Weights of a small GPT-style language model, trained from scratch on English Wikipedia.
Training: a variant of Adam for these matrices, 351M tokens, 6037 steps.
Each number is 128 + 24 x the weight over its row's rms, rounded and kept within 0 to 255. Layers, rows and columns count from 0. Numbers have three digits each. The size before them is the row's rms in percent of the matrix's.

# down: layer 3 MLP down (transposed), 1536x384, rms 0.0122, rows 1174-1353, columns 256-287
# up: layer 3 MLP up, 1536x384, rms 0.0141, rows 1175-1354, columns 256-287
down1174 064:153163126160097114120121089086138114141160109129153138096129120189144112138131161103103124129110
up1175 142:101101151117070095089143114153090118131107158176129160104145138115138086137130106131142092117135
down1175 138:152153113150172164131148181113155130120161127078148112144128125145122161112118145133102126117091
up1176 049:114156152107125168134109119114133122101122115126140140145102126133138125116119147106117120117094
down1176 073:142173156067170100140108119131120089112121127119119140134097098107124107097132150147114112158117
up1177 221:139133119063125135124108142147101139105162126132112150088108125155168120137138151134079107170116
down1177 188:133155109116134110155094120113111144089136071174139166129105118107138088142146135109138149136130
up1178 034:157113166083128167144085121150124159127110195154120099139136100094100142101154103181152149101151
down1178 059:147109129135091124095122137112152113150134135163145176148142148130076152131112082148102096124130
up1179 033:116167156138148106119080152104131142101103166086131134136129110153166164144080176101133117125128
down1179 057:127107196146150135120158116136154124144152131091111125131135102159117126131127132128145127148127
up1180 040:151158133134113141119109109159112131088144111091126120117107160143139150136149147138107101118169
down1180 067:109118118099100125151107106130121170142139191113134070159144110111139166147159177149099099091128
up1181 031:158123120118172133105120109144144132148098147109102137150115079146126132088148139144121101122148
down1181 056:134191138117149154125129125161132119129147124111137121146136102131101146119128144124088134158117
up1182 049:139153130147154111116138157165099109116139132151115132138119111090125123089142134160122169062160
down1182 076:116173084119100116139130121162119147098153136170079124121133098095131087125148153202161087113142
up1183 240:108161096153189163135160134151153124126118131087165116185087105148176127137094144132160101128154
down1183 195:129116121113143155138113127175108123171087138105124103170090106147115155153063139130076166105157
up1184 037:140116152118132105139109128162119152145137119141126140148104127120148186133108130143157092126083
down1184 059:133129080151161115072158124115155140104106141101135135124108108148109157142121173129119146145116
up1185 165:157118103134140124129125167086126131097092146169169112141141144063129107108131112174067142128100
down1185 143:131166150160126149146149135160094139122131139104155159136131128130076123121111152150137094130134
up1186 058:140117141150129135112129155159145119070121097142138122125156147089097085108177138126139138131151
down1186 079:103125165110134072127134104097155120129144163121177160142130115115083130151137125108120115192125
up1187 047:050122153139140093121154127136123118137154120136104137143122137091082140114139147101154119097166
down1187 074:089142119153101119094129130090144135144130155131099164181144158141146145110092151149094081115141
up1188 108:142147126170171162116112150127149138122159116109151143121130111156145163115141138155089124110081
down1188 111:098116152093063134122122086153115126130089159115147107113128118090150125152133155097143127144157
up1189 030:089119104120128143120142125164129152098105094119129139185101115065132149092127111131139138122101
down1189 053:129127107103121116149160102159174141116118110145128081157127141132122125120095141099090122139095
up1190 077:078155115121107171155081073174164138116118105116130105126150117135128149148117114085079142115123
down1190 089:092124153075138192117127157151118111147113091100129130137142123143149156123143135115108141104118
up1191 201:116120156134165168131108175107151157061145157085122127157146127104137105100126150116127175122095
down1191 191:116132155104110166116086110098160125099147176130159112110134122139168138122125162153112157157118
up1192 035:088140146149131097159115121149106139125135149179114093080141154138119115159126115135132116126128
down1192 057:145132143096110130171094078143115129109131083111116115133154129121129148145109147122100122111110
up1193 034:128123174123137166113136143123152132112097155105134117165123125143168164127100108138124120116170
down1193 057:160143162134124084130125136117082099135113117132155170129147104141122071134088150123131127147179
up1194 053:086111132104104115137142108149144129102097173127125156097141116086106076138176118087132106144140
down1194 069:101102090122109137117140087138128134152118132124088137124135130106152154152152112102131100092137
up1195 052:131100137153152141129148125090130156137094122110149183117125132130121132099108127094129138135137
down1195 074:112093109110113161132127121133056140139092109122138122142168148145121130133133187168095144160125
up1196 041:111109135120118144142119135142095161152104086140133104134111107127124129146104087090114157128128
down1196 062:133138113122080078093117117137126170158084147143079129125099134143117135138096144124105114174156
up1197 058:131106186110072127116140192109165119128095141164097178098128182115151082132094101110115130140111
down1197 076:128147103142124119162093150115093177138174137103133143171116149154083152102139188142111108133104
up1198 035:114158132133087130137186138112108116136147119134141153137131141114103157101155139123145120120080
down1198 059:136124127116123148138126133096112079122130141113127144117144119106123122149075192130122124125171
up1199 035:107103132146115135107114123115162137171137183106164137107100125153128117135078092086138151133108
down1199 057:112127147121189156141142122117119171137133112115132089131114106148137122110122138132105124151145
up1200 054:120134117141135150061091135152111113080126104122120167078153110133115141155137139086152153156120
down1200 079:099123171164118152150108141142129158120160115121138129151140167108141121097162118138100179153110
up1201 030:141128138109164134139133131106101138149149125160138146130152121117110132127095076128140151162122
down1201 051:100129113078083107136129115159138103104114160090141126159114099139133152110179125086121132148133
up1202 032:119148121135144142185100079104122144087090138101126148153150127109131147106142166109107093112131
down1202 056:145115137098089141133079108134153106073114117120116128120149103114097126153111145090099162159100
up1203 031:100110156103163118145101150158071118102124102163121158130164151103101119079140125139159174132141
down1203 050:141144114154158102093100109133138149098151159120115107130131122160097147069124161115135137124132
up1204 049:120093152124187129121085114149138117152126151141138166110136107116137130138078092127139098099120
down1204 069:113130104104147111166104088119122135155106145131155137162146101167112151085142169155129145133161
up1205 045:117136145150115115132104139137124118117083123150165126108133112129180088141140040113099149117126
down1205 070:133150148173131116124132152129142139122087115122142150126131156101162147104117167137127144127126
up1206 068:141096158142137153158119116138107131132112113170088113146152104115103124129135170107118130136107
down1206 091:139096149150125127128126145121130139115132170175113106142164098123106106117109170151155132090118
up1207 047:108145066136097149143139121188148143128147105113091086127098129097148175153136128130127103108132
down1207 075:145147115147159110115140131117125138108146138142140100117154112179086134101141146124120161134065
up1208 067:160151124138127163160123103120125123140079183112130125106126145161118099141095104120110112144152
down1208 086:139138139124096135108090118124113090136134157127143125130084098133116158144113125134094094154148
up1209 051:141081105126192162147128133127156136117143133095120162109114099155132108099090112145089155122095
down1209 070:140129134147145164099137120099152172167121118092140110133109071113106183126087131100090119119150
up1210 030:115111139096146111123120081141110133100129128134115138135139120157153121128120158106139127113154
down1210 050:089136100130134129103115142117136162170100086104117171116069163149128106122083153101081101131130
up1211 193:130156089128133146152154173156113132141147109089128085127136158064155156157133160061158138082153
down1211 164:167151152172102108123159168146088157088141100078183143118116147097108114127133179132161118116128
up1212 046:158160189134184172131091124164142124088134103142126104133136187127123124118162127116131106109136
down1212 068:102114110114113130130134132115107136147106090094132152089125095140163149137130142141140135115138
up1213 032:117128158125119124144122167148140154109089103113112155124089135191128110146161158156133091107124
down1213 058:130136158106100117116127140171120105123139110148124166109124071146118136113078130133135128121148
up1214 044:109154160132147166143093116104106132147129134119154111152149089099166146102113151138110107121129
down1214 063:131146108143124133119087124123145118085140139100166139155128150184111137136189113147102128141141
up1215 041:066169190121126137119160141120146128142174113109124116124088159103109100112132134146156155092111
down1215 064:091146147145111164130128089134135095128115128131106159116149127179067132131113147130119102162130
up1216 042:141166145127127122116119154135108113111152100104122126128118147143134120144134145125148136145094
down1216 067:127131108084113145116085114129155122155122134156155116091133132135126120136111142081141131151125
up1217 096:088138144141127128161153123158123132130086155110130109129094127093129117148118130127178163128104
down1217 109:151185127122148102131116171101142165152151126170146125156148079152081128097089174125116117135109
up1218 030:163128154142107151128126100119121120129138143145166094163142157133094122074097145107111158149163
down1218 053:153169132094120109076137160137129140171109134090130116122105105135154135122134127097105155115161
up1219 232:115148079151114165137176161141126157130113124180141097159119148095143121146113133106127088137166
down1219 185:123135140131116121158141138129142144122130099107170128114108121127113099155132149090160092134108
up1220 055:153135098157168164140110115138145093155117183129140098090103111166126101139156158183142090096157
down1220 079:137137156104121153141127119122120101163084093150113153146103114108117142127133109117094159136099
up1221 036:129135173158083100171167128131110104126128116145144125103126153107126125106148149147086124096154
down1221 064:121174102132084085156132102155091107120147130138106112144143099112120104156133175130142128132135
up1222 069:124118134116108085130126062117157104113122159167100172160143138139137089153130193148124105122121
down1222 087:125148149124124141086078087150154132109127110114116135094122119127123136118148153154150143142141
up1223 078:157151107126125119101136121135094159124138141123121163134113137120126128097108124144155093104162
down1223 089:142131121110146136144095143130142106162136100125078135118139114157091154125155101089145163142112
up1224 175:138149145155122166147126123115110136110126116112139146117094139090132129114115150103135151094167
down1224 165:128118154128147173117118134147132128124132132164151148110173142140135124134178091139141146152088
up1225 233:095153147121163141163137158161098146096127116099091140132090173133116087146133080103144126126135
down1225 204:134147134144144151148143194148109169126125149111180137131127105123139120120117125122127125143114
up1226 084:119131100096118102138119126110131129135118165131136143117158102117093113131103112128150081179144
down1226 094:096122128129148137128104163136090140146164123099124148113170127103147139105125186107091144118125
up1227 043:089161107156169114142117097133081140131091127132094115117100113106099133132146106110151150150164
down1227 064:135114119138098129111121108117144141181098132101143148098106133135139148129183122153112148144141
up1228 040:151155132168153104137141170122083128136183136124126115118107113135148160049152174114141089121125
down1228 067:118135131169139078127131135153078159123149135118167121111111102138140139114129144120120159119143
up1229 170:148152088122147167139096144160136141131074152081107169114130171096125162119145120188085109101130
down1229 143:143174102149100137140181171137073144127135116121138173116169127116139096147136121132115129128119
up1230 059:093131115137144115126091166174106121127093119118146123151121123161168123161152118141155105118121
down1230 087:163166095152135145151155108107085159137169135145123130128158126122111121098187188147115108120118
up1231 228:109098121122138158115074140171117104107105124134101128132114112141166140115129141139139138160142
down1231 195:141103127185108168131114168131080127112174119116071119151127112116121098143108132137119141125147
up1232 027:154090167137121156158100179163121158102188124143099131133099109133111144127142122115111143100127
down1232 051:118141116141118106100136122124071140140143121113156167123144103169131131138158124090090121151177
up1233 034:119137139130080109184144083106117163154112134175117167098108113109146106135103149111145104104131
down1233 057:126118112109101130107160053108121102084161191139107158151092111134120159158123133145103132138125
up1234 095:171128106096129146177120092105145120131141162116143125152146121108135145106117148158116104139112
down1234 098:136166130118111120124124125164087144160149122130139133130152172101137146166108181123139157130136
up1235 061:091126119160178138128143120133123140098139115100178129095093127098110106134118155127183147145130
down1235 082:136148111146141141114117164087114118145157132113095167103147137198146184085093181170136102155147
up1236 186:167126126123113139146161144128177157122132117116167137151135115121176114120119134100141129126085
down1236 161:110128145121105131157117090129138124104118108154093128094101141130126185131190093157126147154136
up1237 112:126135148167119120130125146154138092141147135141145119104118143109164085092144143107145097110126
down1237 115:120135110096148151119138187129115124165128128116166175170133101118123137143134164116135156111160
up1238 060:141154117155158139116143126107162136125140116120150144128118116155148144080116171120103134125156
down1238 079:120156117154147118126146162078152156137146110105127117119128122110152153119140103130095124110093
up1239 032:088122096124114192133152132094096165164079099149144098139122146086122135100133133130111126116168
down1239 056:125141133147103140098131144135115108137112109124119124129160140146156149132138168110096147129138
up1240 045:187153153182145120123113157094113124073115113122119126161116174154164135119160173135134105114103
down1240 074:135205124139098116138137140128135143064143129146132112109125143126165123086146172156127136086118
up1241 053:083110135101153157133092141150116143104107138135157106164154140141148144113113135114169135114128
down1241 080:112112129138140146132102133121151162088120162180155102139192112174094104135111191141143097120115
up1242 229:137125124150140126120167121098153118150091114126125153127153185141148120105160131149126108114167
down1242 184:118137116107105120121076159164088140125147163120124103122138065112139160130122133123109146123111
up1243 050:111158130109137133144125124103106144118155110086160086148116131135177121093078121122138113150120
down1243 072:121144128103129107126148162111068127170143125110103153103138151089139148131155175175130132157105
up1244 193:124138101126146097107173112119144151106184098149121125160126122141167082163086132091119109099106
down1244 167:155135075161161078105128171134123121119152109170116141133148090130125110185105162103079152126101
up1245 166:108106106142123161125093127116107140106109153121113102098117157080171105128114151130122097151167
down1245 146:100160126147090118122157113126104152149140149145166108126147083124150049111146122143136119133119
up1246 050:150120133100151100178104098151117133153106172122137096115133105135169136143152103132139145156177
down1246 073:126124145111102105134148126119140130162102149148145189118176134101089145132157086082113137123130
up1247 048:098146152129131136158130105146140126067117132156139179114160141109088136150145137118171120091088
down1247 067:126147130112146144158137140145103114139151116111130127087146141164166108121075129106129143162138
up1248 055:112155153135137123089169151098146088106128120141142159143089123153113112111150129160130070126136
down1248 080:098095163123129157142118170124118176124090116118123102136119124120101155145134087075120141082123
up1249 052:101145175126160167121118111173159140100143100091122125134143134127136160129108151122119091102141
down1249 072:130139096138135143130120158141130106146153116083121168107139116108127163120157126092101144144145
up1250 163:136143134165094109119182119149098109132131127150165160102117146123121092112141126129140114099137
down1250 156:129127131092154173122103164122153163120114148115134100130144092144121156124081116091098139129110
up1251 047:079135123111144064144135115147120150089133128140119108150151104118174127167112147080076156124160
down1251 071:124150106140127079143112126122143135127148158132086142115116098180068159156143152121110147183120
up1252 029:115117114105124151118165145130131134116178130148127158074102100161171087082154113155115138100094
down1252 050:081123090126120149164118101147098155100141118127118152113124103171148120148085141116135162132121
up1253 038:133151118139112128137155141117072114152174126134151178149123140131159187096106117175118115125148
down1253 066:111145127150100110138128148116111148137148094141129102154113144124146147106109127184160135111153
up1254 074:133098160166098146085123102158118108125125146170141122093159051117114113167111148106134099122124
down1254 092:147138136083100163168142160138123129127118092101116128146094144135151134096172122128125172138105
up1255 072:110109146103087150142155088111128138114140125152117090122128129143120141154087098123128121066170
down1255 091:119144156097131149138117144116116107116142079122153133130177154152155121094146133168097120159115
up1256 041:112142172114141128173098087115121122176145138134090132144114161097126156094153138140155130173121
down1256 061:135137120095072118099123137120100152150145146106116093100134132127124135111096175131103081190117
up1257 256:101124117091123146109131117162146165156141176153133112134110117157180113118141163125137117153103
down1257 224:123158137155117110083144107122164156147113143138133087121092121168128118115114130109118176142102
up1258 070:103105168095126142160145139111107153115129180167105113123137139101137149128113132136116150112135
down1258 089:137134109089120080126115146102136144118144113143144125156153099139118140126103161147118140138106
up1259 241:154135103126142124106129178138155113090098102169118144141143122144096095138145118170145127162112
down1259 195:136138139136104162153121086115083100128138122072121145130107163128159124114089125069137118108103
up1260 039:127113150103174145144131145114126132138090165137137156175118142147103147104140127085166125123111
down1260 064:119157151146156152133100115135109107154131098108143138136107124138148108129161138116131130123158
up1261 036:124139124114112111149136152121122128097123148168093188132157127113161090115124141116131155174160
down1261 059:137143169178128153135117092158142136139125136126160125115140138126148130190146142152123128102130
up1262 043:128171131194102086159139103148106147167120136146148159148106156103109106162138120105110112157158
down1262 068:135145149113150142123170166146123127159144103091185132136117115141111137121101143130138156102110
up1263 192:142138129111117137159110136193125106129159170145092151108119127129136121116125117126151129182156
down1263 164:136145162174126093136119165151111125100129133079142113149157126122163102084161162112157113127099
up1264 049:121093121144137155130104131138104108139070163104153110108105067159157073108123103084135117150157
down1264 075:167165097134176126164117129143141106118127166084069135109140123125153146080095174144124157127121
up1265 029:162103165100149168108116108155158173124149114109137130153117087107138158133114109109106155126162
down1265 050:099132094130158140141139145129096125152108143106086093171129154162140106128065140136100137161144
up1266 044:156175152091086110099112136145106137142089167129093129119147105106129162140108126146104056136103
down1266 073:108111172110153164099155144128095104136145099122123131142087073166096104141109153070084146122133
up1267 040:174158124117159085164082135142147098139115157087126138114125121139155108131098153134123120127154
down1267 066:138117159108151115083157106121135156163130137145094169132144144138117164100153098152126111128080
up1268 057:136167148131153145118150151150097109121132140143147163089150186139143106126116147188042119127142
down1268 075:089123115148081107156144115115097119186149122137154130119130078134135117101133155162125154120130
up1269 028:160125172126135106145124118104131177104134144101104146195091089110167194167122151143126127107114
down1269 053:117114143127082136121131121139138134188113111120132144139136126100140084122100157071147105138160
up1270 095:143128130108101119125102090149079101125092189166117161141128120094135127086112142128135103121121
down1270 106:147150134119133132151120161109142134128184110135148099140135145168120122122108117142067133108097
up1271 054:132130121124108131142141099116103129130116135112113163101151112127120115131103128153184108139144
down1271 078:142127139100147152106140185113107101098112094084136136114111159133125133160107102109090168126090
up1272 040:143119128141107098137126118125143137149161103137130205104145124118141102139082117140114147110109
down1272 068:133111134117144073140093147099137111138114107096098138075120120164093109086098119138162131132128
up1273 033:149137078132089150148172156146103172135123160127135115086136132135138138121145120090128112094113
down1273 054:136110083132123100135107119111150149139145141101136143136148097143111127128118131138115136152105
up1274 048:077163114163110101137131103130113133078147110118142120143132138107119117135139176114141117110134
down1274 068:125127147135137147120099137104132148139131147097128137166143087112103152163105134095102152139130
up1275 053:114136125131125127160109078171164112122092123140119116099109059111102128112110111108110139124114
down1275 072:071138141134157095156128070137123138116122143126124120136097156115095129119127093170135194101137
up1276 149:140152113118156129126151106146153147150153075086149163133146160108113156122165147155110160108101
down1276 133:099117152140112100128112083096127128127101183149102093124103090147139099126102115116141115114156
up1277 035:104118106124116084162096138126121140108159121137133113109156145114152122103125111158138126112144
down1277 058:118176148175150099090141094137104141185109075097101143140143113110092157142115105138112132145144
up1278 037:125171149158148137127158147171104166140085132138100130107105105144103129116085133122131119127127
down1278 060:115136110127122133105129098100142159123145140116128079130122136126109158150137086119106115147141
up1279 233:087143131159145152129084152157093126082086147134117128113117102113139097106122107093152117120161
down1279 187:096115128155092107153095116133145099119138137121065130115138113140101096138172112123136074122148
up1280 032:109140132148108134125125121130137106120115138073101160142123107111163156116179129108143100117147
down1280 062:123118157108112105101162176150124141137089108087117125113135092162143127160152116141110139133133
up1281 167:101136115126141151136171183138111144135134124129104111123126143124115123139131115105134096143130
down1281 154:120107173098091134083115107134180111156088131142120121145165106138112145090156119183118104132112
up1282 064:132164119124121147110147117148107165107141089098121142164134157115155106120136148173121161124103
down1282 087:122097157106105129136112097142157157147159143098082109101119116127143118167159133116141106118146
up1283 035:128138115142151131148146142092165147125100150151122122118126126152119117148126179163159060164090
down1283 058:121147145108154137132129104133112137109152152126108122113105165125152128149086138097123100150167
up1284 039:172099138136133123125094136136119143097126167114192145073105126127156102114148112126113165109098
down1284 064:141120114114125160115120116126156094120140165119105180095134144156051125125106151145091118129110
up1285 124:112123097135173168121114175122153138121123153097153103135119114138117156125107138123112115127094
down1285 123:122144149066075113146160102151101114165115149128104112136133113091152131148160158168116101129159
up1286 089:108157105078132130135134141177128148112162101134119110163142164113145168114114126162083146127115
down1286 098:133136146142110108127120116122123131162106154106128121125128092126136112138149168136143096117166
up1287 051:123138112113113154127151112113113108118181082156134116086119107145162150106119149124082142104119
down1287 070:110137162105120134155124148124116136163128104132086126117126125114085139100116130107117135143156
up1288 036:144099143134149123138179114116145125100087150121121150080111083119155126137098111116195114149128
down1288 056:160153150132123135084073100121148163133130135130161133141159117162128172150090111098107110133076
up1289 088:108179109128092125103129113161097145051115119157126187094161116122128116086116115136147079080156
down1289 104:106122140076152164098094100117179127134123157121136113158131137133081131124094099131115153138125
up1290 064:153135162140147127093096171166133141125145091118168153146166131128110132130163132152107119105111
down1290 086:118153096121092093170113085092128113176181164112138104123143089098137103120120180131126116142138
up1291 043:155111122128139139140104100129121107131087164134132160092119157142094133123084092147129074134114
down1291 072:116173106130119132140099128113116156132165169106118145151156108134134150179181126150174135120116
up1292 031:168139123138126147185137109164133149158137142140106142153102169129111155096136117134083088165095
down1292 056:115183161131121150125135124146124111146173090114137078147145116111103144149144139136153141113141
up1293 033:135135114193123144136140123131160133158076120087136176128135153155106115125132138129093111112098
down1293 055:115172108140098130131117061123118149123143085080166142136135143132129119140110175102160140161132
up1294 122:140168133136108147172119090158107148140154114095147108100126122101114133145094116113166130097141
down1294 131:117104103141176108124117119120144150133132092101136156143164135142079149091149133138080113118122
up1295 159:149151151159175159142114164118130131112149116110155131136131131147087112117065131133166138137121
down1295 156:087113122079114108129121103090147142195123123123145147118125128097102123149182112129092138134140
up1296 060:139143115144132070138140123129089091133126136143088143141131132120128120083134151123102099132109
down1296 078:124170107140117110176108131159087139096145161160108115162143125135149139120156162147121114134145
up1297 033:102108123131173132139143120159170123148123128085089149149102103100150122122148119168130131115092
down1297 058:097114153077133176080080110125146100109157134101091108069136136124134118135121123099154130117149
up1298 039:151171150085113120122094163124123159112145117147085140185099140097105137137091102115125138145133
down1298 061:131167159139108135148119113123113147108080104136131100133119129140129148120147097130140165121153
up1299 033:147136176133106132115143101124132115103176135123107114123121093137121132160108130158089118149115
down1299 057:151144100144156170096102138112158125133123114080156134128128101151079138129131114112105092155079
up1300 209:133116075138178126129112139114140142108147130161090092119125110093112122155082134077152154164111
down1300 176:142152097137123088095115109143160094153153108103058143106146126128117138138116110154145141144100
up1301 170:111106074127118097126134132178126117154137140136113133177133113098126142134139096065147111143159
down1301 150:107115121126134071093110137164109124148160113141122129145143131150094172101111126090151128178119
up1302 027:159116145134124092138117166095079119135117139122148138117157155159131133116089119097122125144120
down1302 058:130146151123122070153147131137106093133143112156136132106161113120116144124142159155149156102165
up1303 042:101125152134159134135107100133137104093147145096112140107098137146172059144141086129110108104148
down1303 067:121096099144107096150094142130116144138101123152131136173105128125109140142129153121165118148123
up1304 032:108149131133135090140057149098098142154150127147157125174095138111112132107140146113108131142107
down1304 060:108113131108141109089100151134118141100121125127075161136092094109114124143141140105129131134097
up1305 033:097089111121150150119122152101111172159121156118091148150166163083145164125127118128130128159143
down1305 055:120136156090137103095130131128146170147146139144130118165123111100130130121082139109117153130137
up1306 096:134148136120150158135114111141151140159093157114116148111113133171128145158136111085125127149105
down1306 103:108125158107119107155157123137108134115125127144143133150165102100129149124153163148132095140149
up1307 041:136139126175135111139164132118114149108181134109094142103147102101130096111111143123160137089133
down1307 064:107135149183104120120098143116144129095089145088095175141113133148128141130138132118124137147135
up1308 097:104149097135139156139139164116126146115117107128158116112146155148114146118116149137118106111119
down1308 111:155124096091108112138106079117141134166108112132125139121127117101139118134158123104158123121144
up1309 037:136118118135146136180124124098100154076132140135091151139124128120113115086132129093122113149166
down1309 064:099156118152112097154118099153103108150102133132105165168155101165125117149115134144128126101162
up1310 089:125156128118163122151104138169148137119136146131121154126125116128163199150130134133112127120136
down1310 105:141158149125145163140133169128136110150150196135113115122128109121103106106146191137110074128139
up1311 042:144134128122108134122062097109129140115103145126140139129125131139116149140154133160133119161133
down1311 065:087142139159086122105100076146154104121136126077123135155126105120118144138135172108108081158153
up1312 036:125149126092172142131117099117133159129173181097147149134162157144152098093092150126075142121084
down1312 061:141155115150127136098111106141109132140109154130130127095105121133144168140138096157106106171099
up1313 032:139146124131140086114121088133128158093160136103185122145112124131156120082105125106107119124139
down1313 054:087106145145127105163078066110155152115090111127142178083142088153125144136118100115124154133149
up1314 035:128141135144120149113137088140119138141090182144123135128149134132114113115135154128152111120132
down1314 061:133131143132122138130122135132122117121111060072179080120163140123115089139115119129092120133099
up1315 044:120127140138119106134123136129090118129172157096153125127147091151123106146071142074125103152160
down1315 069:132128133133125120125097081142119122155122113094149147115133102120149122153120158159141146099141
up1316 047:148109110118159130181105094137141113120146137114119095178105109100143117156133074137129109123123
down1316 070:130154183106104101134125114102133165123149151123134131137135094122134097191200115134129107108104
up1317 180:130137135142096091119158122137102111125129123174147135093118141131129082132116133142149095109136
down1317 161:126138142126146154128127159118162162142151127107142140147148136136106165118115102123109152118124
up1318 036:086115141122152164115105115135160154122113136132116173108155136096090056136124116098152143130134
down1318 061:088121130094118145077138161134108145135150097100113144162100090096133147139146153102140147123128
up1319 036:099125078116174147125079103172114159128098173133135124131170128128146143145081104147111135143131
down1319 062:123179127129068111165130100122132151143153134124160129144140129132137102138177108131103110130157
up1320 219:161130153125118133146141114160150161121119135131127159111147117091128129115118105115120132075123
down1320 180:112148081171140093128134153116086096119082086136137118124095112155092123151125119133110124160102
up1321 033:122120106123118105119136132122125144125128118106155136116093110100124102141113142095152131122106
down1321 058:122148117124144184131122111128102170089128138132118119134135131102167131134094134098112150089117
up1322 140:085157154132091167157108150138132140100183112109136132128128126137147156108115137165103133156119
down1322 156:130106118130128108121122133130179121130111159171096137192151107130137143133115120150116108153110
up1323 046:120099123127137183162135127174119152112122106129111140112110121129100131120086103122146170119135
down1323 071:132114171110096154140137153140083124165115120137137141108153101096152155189084115145097119113132
up1324 057:120143103130116155139103102120095119102143099118114093125132137131112131145120144133113130114097
down1324 075:113120129128111118137064119098124135154120081100088161134140124147095145122129115116127106200097
up1325 038:130122138115138133126091100124113080111117147153143155148122121164105088149094123126138139152127
down1325 061:113132171162138087101110106132119144105090120163141142150127138165118111122152148142145130093149
up1326 067:149118128120141133181111191155075111112141163146166127140157151138148156128111113103149066128148
down1326 084:167149136143135165124087130114110140117105137138148115110147151156137126113114112136080143142095
up1327 108:131167136170115144116120140158146121111098084099125159123083135137114105155138163083141165106151
down1327 112:116152151141143123120153124137129140101145155151157127162159091099132122123171161159168092095149
up1328 203:116099128096145123119132123126127120165213116150155121114123098111146173147123143132138158118077
down1328 186:157085165091097079097105120090141092130154140140107099115134135113108146116100147111092157128060
up1329 036:085158136138145113128130150109127088084162162118140141113143116096090143163093089124108138147162
down1329 057:121115117136094118159135127121091162102103128124156109102098132157129140120116149195145132140127
up1330 045:147155133125112138150131150117116109112100132088128148115118111100127110151131114109141078133131
down1330 067:167162131129112122080094091126115095129104153097169141125085102144164135097101143079090152107105
up1331 044:101126131138199128137140114135109157094122108135156122148105101152171102146157077182145115126108
down1331 066:123163135121090097117120112090157151141115147147172124133167163190092118150131098107124113148148
up1332 226:149120135123128105131126122156097150172084113145113156154108122120174130097144192145119113130108
down1332 181:093090106120130137136164147140144081113157101169112110146111105120111179179126099141133151119126
up1333 038:095107106168151150104146136153157091081131147176159114117139116115117107105143166115063187144145
down1333 068:130182132100089110156180124107108101112151089119111125117147105127171132077119149150152147131147
up1334 058:150131126144126112112095147162133132141075149112165152100162121127147172130115134139123103112104
down1334 084:128133132146161095133104106155133125134102144079110146187071127152132147132119123123118114116099
up1335 031:134112145133134112115119110174120103130129174141123114118120109145155130141130163125136125155119
down1335 056:141115151112149100102110114111138117136139135079115136133084072122087123104146130130146123165134
up1336 029:145098128133105121134099129125138149145100127114123171162133109106121168087157167136116144112151
down1336 052:180170132123076118093084115085124148159095103182139165105145143085094127136145094146122123133112
up1337 075:072157156130149160142134181133144146161093113088128079151104137135162117124087112111185104150098
down1337 090:106184146079140107142114078121096136161122189191113129164105112103107147137176154140109100107124
up1338 220:127080140184094122125152176107154165143127125124137116144116128118118134126067086083164141132141
down1338 191:107154104086137124109129141123116101136107095120137118100129144107129111146133174150148108087141
up1339 034:100130115133129118152123163122129134122159092162135137104115115121105069122137133140085128126128
down1339 058:103140133104128123142096121141126092146126136140088128094137123150164108116115143134150099138173
up1340 038:116148167160120151152121115144088182128162149157112124115159129080114121141163130114124109127109
down1340 059:144150143108104131139129094127138124118148143152112164140173167158092141144150123159101141148172
up1341 047:099120150113187160159112109133125124138105102150115113097102143110104127165095096108116123117119
down1341 076:107143127152113095168110074139093139107108153139119112147137109139114122127141141167110119113131
up1342 058:115174138143152120131143163089125142143154135151136136152121171112139125129154166151109129099090
down1342 083:154123118134138144155094125112169157150119125139115137167126128142119115133106110107086103166092
up1343 033:171129156094142160140111140167118121102188138129148089129104128073174186102122104169097128121175
down1343 056:097145147155129119089109106142099082131157149112135119139087147113077092116173140145119126132119
up1344 034:143162171133092102142143115106094146141144098120130099160138178108160161094084170102115124110150
down1344 055:108133143115094150190118095126091118168120113110128118164138095117089153141120150147118155164122
up1345 209:111123130131114173143107161123114153128130145119168102148098160133136134088092106147079094175104
down1345 187:105145151141116122098087105138087128122141107128185070150109113114117116108140075147068150163100
up1346 139:163161110117148129137174117159137120128128137112118126109149109119118106120092075131126135099140
down1346 131:131119133111109155143142108163134166136164075132185138117175153065128142140140149145153134170154
up1347 084:112162118104110119141102129139131104150108132104096143154119153079114152134120078162116102105116
down1347 114:099144134097159157152114117105097141136092096099119133115088094139078113090095166120139133165158
up1348 141:133147129151121100137167149125085109094148139138138152114124134132125106093150150135126086104127
down1348 135:129095141119152158150107142136147157151092106097145103131117113129118134160101093095111162141121
up1349 052:135104133134151133128148170139127081092109062155103120142110102108108156099137124104109148090110
down1349 076:142150154149123132118116150143100107145146116117192147104185137101126099133149148130129178115159
up1350 133:110157102133132151149115127175145135154154106112139123136156156119163155104147102143139124110083
down1350 123:120133173095089115122144095140124151137058154084122146109109124109114130123130159112143127145144
up1351 066:177140142143145183140099110146150128154154133119172146162108107156123142096113134136131138150078
down1351 087:103157084095152140147121138130140182107109158159088146163174086153113144179160156097097097086124
up1352 111:084103134115107120108144134177100128144102153149150141096131118080127109156127091136135104116118
down1352 122:161178115141154166148111148117140123118138140097142119133163127126126132092124134126107147141078
up1353 062:147111155099115159107084139119171133101092158188096136137103150100140143103155127118150119147148
down1353 085:106136147153097114119125159128100133131145161156128160130136144111123129118119166164129177099105
up1354 113:116120136170123145182068164109098125128095098121133166085136141116118139110139169118117090159110